Weights of a small transformer language model.
Size: width 512, 4 heads of 128, vocabulary 12542.
Architecture: RMSNorm before each block, rotary positions, biases on query, key and value, untied embeddings, normalized queries and keys, capped logits.
Each number is 128 + 24 x the weight over the matrix's rms, rounded and kept within 0 to 255. Layers, rows and columns count from 0. Numbers have three digits each.

# o: layer 7 attention output (transposed), 512x512, rms 0.0531, rows 403-449, columns 0-63
# v: layer 7 attention value, 512x512, rms 0.0556, rows 404-449, columns 0-63
o403:144107140101096142070174156099115127135134147140169121143139114140124138125105122157180139115154119120140139140111132136115114122108135152138146136100170122133139114108102151119158085123128128
v404:120113143131126141131146157133119183133109096060120123117133149112123145121127081102150118110113099173147169140120127117134145127133117164137115139138073123108150175107133128139117132129163138
o404:105110110118141125134151132112114106109134171159112142160150107116132109116131144116132130136158156120193136114143151142107154123115161101130154110132143116153125105146160148110137110104115133
v405:137120138135117141086159147148110119151105103118139124093166155102154124127141112115128151138140097145140129144096150119142124118139115130131130145111134113110143083133133114129099135143150151
o405:137142110109124136156128133122123105105085172123148111132151105130104117070165129122084114133069137139115144132140116139080158147113137157140117118118112111156095156125129131138143164139102125
v406:168164137130120123136135168158110142144113121125100114141086136176144088130172106082102128129140136125123129122082119120112144124167119091143150117152138133079123124109120164131120132123179093
o406:108106093110121137092126113132150126107164101128090120131122114117131186132101125119130108144105079142117148104139114146131155140093120126078126112150112118132126139111093113113100152139102143
v407:130126130132152116165103126136146117106138130133148098145122155119131101100136099121131084135086101149116148059079134090107128101095127150133149140137125105113089161110072075115096143122107130
o407:111120149130093109133152120104127145074153110122139179095113119094145162145113155141107167155196172111155115166150116155059167147156100133157143093110118157139174114094117167113107125121094139
v408:100103126138133125166146118136136118143147134115137136155141147141162129158147117149162129115121162153158115133126133148140126146099150128111155122110138147130101134176128085129109120171126146
o408:127183139149154138156126097099133148148112146144125141115139103176125105099131146097092141122150124168129119112116118146112066133137130139162107091136102128115147168092164122126170148130147136
v409:133142067131125116101144165120124134145141129127138099134128116096170144132114119170142130094138107130125100124124128160145128109131122092105161072093143147134116110163155125145116128135121104
o409:148125136086161108125135115131077142140164151114135133127116083136134094101147146121096114171113105126092137123146135116119134148135120143147108128075128139134088161104142149100119105079157152
v410:119140097125124115141144066164125070096116135110113098162114103146157137104149105162112149152147097152149124122085118139091124141097140117138132128122127152119149123133110106111127113140144158
o410:136136135121111114140147096130151118154133094117133128143128145113119142161171115116157112116154139142138122117152129105159123127102111105141137132142109109128130136133092182109111146128089121
v411:206135121112155130145122146167155146127085140152109097131123127151142140112156161184149149121125153140121102143085148140061125131117137120135130130138097117116144131142101139134141109133142088
o411:118129130136118134138137109101146158157128133107119145155157120117124111141108075108118134139113140152124161103158121133123124104114112137123094089148118134128128131113151091104128156121104132
v412:125158129135115149132195100140114104114166134090118140126100123107137170159126099081145138104118094102107144147146133151128096115121125075116130146157130179145152100108169125118123121115145120
o412:119117138114134127131076111122150109132156127109147122133131116127118114133120120126113125164130119126165150104110131097124126101111124146113150105130144149119148125143115112125106114129115118
v413:120122146106094083173154117112127177084088155173112196131101148132103111116140122152066110086119127100117132138083122184115129095163118110105117112128159126127116136139130104135131105105101148
o413:131102141153187141096135153107138062099130107106118104151127140144109127137117115113154108118164116122112102130141124116131122117134135147125114109126114115135114090122092157130143112142117136
v414:155123186116125110140123139147150134110134144098128125118139131073138149095069117155140111116135137147145140086122098089109157127145119117113099094109128123142130126133145156114102138137116163
o414:104157099121130160128090141101120138121152161143136131135129100156091125102118146138098159121115141114134102121139135161136145137143141154161128124116120101122134120103149147125144126131147139
v415:133096127140144136099142168159124148155137105101105150135134128140158111125115143154146149119125070105094096145107129148132153118165124157158126124101114105153171095108117133140127131167171147
o415:157117115096131128136098166094074146109137109147135130107115124086136127134151112133118111116097163129141140114101123128110118104144108096110121133119129133149117148150161130179131114092093150
v416:120122155104170131156138108123122088116099133160127146136151106134101143145122128176112093152100131135081169121108147142131135136092134115130129158144114147118122106135113114127147127117126152
o416:139142109164088143148137099131129156130131106121142152140097162143104124151163127152145110112125122156150095141181094109149102174130124128137131135086120133160148145125103145130137159135105112
v417:142128128143130133112146122129130074121184102097087079123114135173136127118138152102149141140118151093096145146121132166114146151099110158173099129131147123173142143091127146140133144136103154
o417:125120132116118122174101145150111122147104140132138163178114136091128133159141139099145121145133129176147126144117134116118093119100141103109133100136144115110141146127155128109087168096090139
v418:086144128124120118133150073121119119181143167081130162106117122101111102103127140155128151127160145120126129099120127144165085135130137161099151105109171130137163131120155124108144125146137150
o418:146125145148182135097130135134147071111118145147123114122145149126113134186161102130104123119102147136140119102118097121129094105131149143171115142129124140100112140133147100137092113150121117
v419:126122176122133099123093152099125173157112098134105072115133116154106132160092141164129123115130130136155149156156138140107148145122148155147091121157115124140121181148144144135137157145146153
o419:128106105138137135162171130140109141120143143153139154182122128139140115112171131084090087146113122131133098095108095151201136107147164147118123156146152160123115104084159128143142128155123129
v420:136077135120111141126125088080164114100105133124127149112154137105126196131128136153104141169114123139135161165162161113115148097152140152132120119111112084167143151134115127113150063079145146
o420:145129147135107145171110158111062108103134134137136097141158138143096096125120086122161120106089112138123119132152109120088127112148124152127125138122131159114105097134159171143121171168148086
v421:115123071119096110161156144112140148123106160098120100130132155101111160142093138159131120136151130148115138099184092108136147133136164118116137101170127119106144163125111170132155119111131101
o421:136121125147166139146139110108154133135121145154177108141120107191160115153122139118121107124084151137109126116156151154137119143085105130155139154119142102116131117115133106101130152117168122
v422:128131134120088107157117095101172102128113162156094139140138146126112155097123165136144128156072133131088131081124147094155108131151174094135134137125147138110126110119136117113152161140131114
o422:117132123161135183117126103119116117101122133111156095083100130150155144157152136126113138096152104135137126121143129134100157122094149143156121125109133097099093124129112143117136113112144138
v423:128128070142144127107100108118100149143124150152115092110088176091098118097117088113162116123109134093135129087128105153119169085165114116103117141144120098125156143136133124145110145110148097
o423:083141169126154169076169115139167136120123137107146109127116145110142162133137135105124108124138113095145100105123178149143131145112093134172134119138125106102105088117125109105142130113139138
v424:082135086125124133138154104124120172155089177147122114114127115169140114106095143128142112133107114106112133137146131125148132133151124136108177103135128144104120140150124094129167136110117170
o424:139078164122167114173109121108119086112137135091171137137091138110110122128158133109089128147128113125122104137119151167148118127117147109129141111155148130130155124111121154139119098150148143
v425:118113107138146147158154110139144153136145148136121084160152166156096127129142123116126125139138101145116127174134102120127156129133110104143098145157104122176126165106116142123130127140096109
o425:130154162090086146104128132108089149130132159119133117101145139111124123118149143167146119125133123152136150127116145115133097137118104148112131146098135157107125113139148156140147108125153098
v426:143127115115129126142121120133152168103116144133145144110119125113117105119120155121150120125168121133142122113163137139120133134175155103109135102150143113105112142130122161141118158128139098
o426:139111111141141102112115152103128137131129122096150120128130127128123164138104123148090138099124134132121147099112140164120127106157136140120131127098117096129094148114092135144164110090170154
v427:107150124132119112152115129142105136165123141169101085115146126128118129100136115131150132135107183210149120079157105085121106129164121114135128153138100132123131149100096087098127140136120129
o427:114098127107118148119132114096106129126144133126121124136112106110141136101121132140147123130123128095099158120124107145098148089103148114144115121128124107114113117096129143155155158117120084
v428:118115143122147117147128102127077132131114149149125091153128146091138149173074139095146147145120157132141178095119125131132130146096118120103100122134108162142127117151151120128121142081111130
o428:145154110097092140159142121108137094126131144109106147126111134155123136093158092130167181141139127148132117147130159150104117152138098114136161146105139102064123137071083163100132158149118143
v429:155136088115125126104105139131158075090117107173119137107169105149142115130145140145122132116121149152119136160111127109119159136132094118167106109145116075165131137175134117155153102089130187
o429:150102137126147096142148136140104163163108116110090109150135158123165147100139131118170118112108157122126112137131127088130130126123141101105132141158125125130154126145139174135112138082118082
v430:114176135124122124109142122147163171113127163109161129161102142089130127105135125141116116142138142134137112141148125178145137109134120170109148098147106128095130163152102135103111153111110132
o430:120160107130146133089131128118109107111143125137105143146122145126112115160137120141133160108153154112120122134127111134143113120148118086142138130128166116138061128150115145113159101119124137
v431:141101153111163111092158125149127165090085147134140135166162152125117141155127137141156148119131118116121125105133126140163135147088155098097129123136110138114076086141117113124143115129134155
o431:153208145118115095135146093102126162165141134133104132100120136117131129113152106131109137133101141142144144143145109135121131120166094114113127134126097182118173140148140134105157125143114174
v432:138136139127114142108111165134120100168110092093125131091083165124140146117142107142130111143154099084118146123167120144103138168138157132134089130158154123092129120138163110143118136133187120
o432:117094124120144137113146141133149134097153160145124111168164108146118121118122126145110133097087138126126135104136132141172136127121139155138119154115147105165128120119135089144123132122116144
v433:080127155106143116104086107177120133100174136106115125142117105100132142134079095174145129145132097121094135130145130128137159104098117151123122139121193116145146104151112132115114123165088173
o433:149116129132078118118143142095111110127142147155116142111141118125118137108137148114091124133093119144147082135089104131146112175133123094157143090170137132125114154141148146088132099111131109
v434:098120104142123115147117120112131104124123082111139145123128112147141127090145118095078117111102152126146120115144142134142096099141084111126087113118105118098162122119138146112134133124156137
o434:147123112130179093135139127124134116138153145104063155127115152075116144169110105096164148151185137144141187135154113153109168111124093140123124129120159125139121083159129088166141137157121122
v435:116117156127121152140166149127095116136148152095148113181132147122147155130143128132123134119158153144088127091157099083139124114139088134147133112169142088144139085117145141116109127134106128
o435:125098156150152148121078136094142130126104129128145127092093109123109160111120154129139126100101111094159108145103121126150124118176146109125135106131144114141115113135106104144185123145102121
v436:075157108122139107110135141146106155115107134116164166084139101077115150150139171151109105129108102126129112148126147132157106109117119077113158120132127144130134150170102150135163109131094166
o436:131145142178156121129153124142132136135120109136092147166130111134109115104142106115101139164127124115110155100153126123128120108096131107141133137137084126141138131090098083103110167138149103
v437:099131096110105145118112094129154078070081112152137166121131136074141142099156166112121133155098144159102134118120130096162166103156109093127143138098134126121138131159127143135161134099141173
o437:173149144127143145116163141147092141125141136124110128100105160128134161142147128123129140090069124115149119104103130118120126179107118157170171123114138120121124088134116142127171132124167091
v438:137130115138162139133103151069115065115127124118128111166151145146178157108141073135103140133133109133139115147132125150116143126143153128149126169140096106113085141138151110120104146109117110
o438:109119145103132123125140115127120140153125121121111120105151099119129130149092149128110127130126138135127150104119087119077139140129105113155147103113150101145112129120115142151169136099117102
v439:134156140115127134127134131126136173148136110121139140134114140131105109180146130173109138087094108111123117105145104156128164166090148137113119101159134134154100134118148118141107131111116125
o439:090107121167140167123137100145131152104134143145168124150151095128154130107134127118105138150198117117153101168094092124114123119155123111117165129089157149108163152133153106116124133128163167
v440:128142141142135113159098093119085103150128110122117141142161128119131123121126109160173150095146134132138104113131129132125130119095126090118143110147164147115125118153147181106108146097116131
o440:114154116134129118074135115164126139132127139157146118119117161146156144127137158106123093158126082162133163117126107131142130129129100182151145142123114100102156116127146094137139125126151122
v441:157164089145116110129160114131112119097124085092139139133165101123147171141122136140135124133117148153142153122131149142130131141121070118147159119112112105176146104081123129136120120139178120
o441:131134128134164103119121133139105144152146143167106123148106136107118109101149131107134101112134135110155098128135116113116133115132134097107104135136117147135118157153137120165126126109131106
v442:146121146113146148089089118107135116111143133137134169127124125125169145182130140121115103132117168134137143151122135160146126133119126124082144116087115117141098108129152152130121098087098151
o442:130159109162108123168128141144109148155116122107127087153116140159130127092178157126113142117155138137131100130119114105136119148085101132108133127158096149137157138138123096130171154146163127
v443:106130174150141106148156077149118099086143104127126094166128138173134121106114139106146139149125151135153067181129119144100105164128156078113102125095101139145130135131097135118106153144171105
o443:112150102096141119104092151144129152146133091128133165114092120125090171115142098183116129069106107159122129108119148111144100138118118152116089105097128132131130164087103145116134117131121113
v444:129117152101099106139115112131120163110119164190131129149113135149135116132101165128106138101126163143091120137146142110146140131115147126136131144111122151147147105129106109128117097156127127
o444:133139108178112119110150119121148120157117121136129109113121136108156144122155132117139148111128113109149130143126130135104104128118099126119128088095111173125104134123108116087150144083143078
v445:111135142114158120140098106168113122162126102166126123110122050138085118091119142133122108098119115108127091101094145099117107165117108107130119136123095146130107138136100136118150099143163116
o445:130107149137129178101145111126138117122115101131135120133133174123137112143138140108128110138169104114126125165158137143149122113142172127106134148150125112155150118178113135159089141122109154
v446:112170139145115101125155144149087119189130148135150103124120133149132121121102114119143103130136176115134155132141147127161114108130126084121114117157131139092082136115105088100117150105114122
o446:115097104121141106114134112132115137106144159158087130110140150109165140115133163101141142123112113156122165148100134137098118139112118160102136120121142118131148141121124102116149091120122108
v447:129126115096116123127125116134130153091116133153133144131142145107179141165124122096119130115145148098124100118125122127115123115126125132123162146140099156090072097109112155098152128117156093
o447:117140144171118128119128129102143134123162111145138086118131144131109139118120129107158133127107136076124152118118127135134124108165115146118139100123117131127154116107120118132129118144145129
v448:157146040134113127090139150148130136118148145169146087145090141131119089133101143081120094094116104097130131154149160128166117085098119153140144115168118104126130161161119144110120129147132145
o448:092088155120140101169131161128119132133140148081074141130135121070162137078122091179107147132153125119133151108149115100104141118118103130082119100098135144162133138115092140118117104129136140
v449:125105155106158112111150139149128113180131125124143158145096128123098088145121144123126096158136086096132120121115132141128129126117138132107125124110143153133141114166148087139128112145115098
o449:129121100141107118135107139113128121124142083122103168123141109143162133188139117147090118145104120149115085122116100105129122149144102141119095122136152132155125101141125137124136133115129131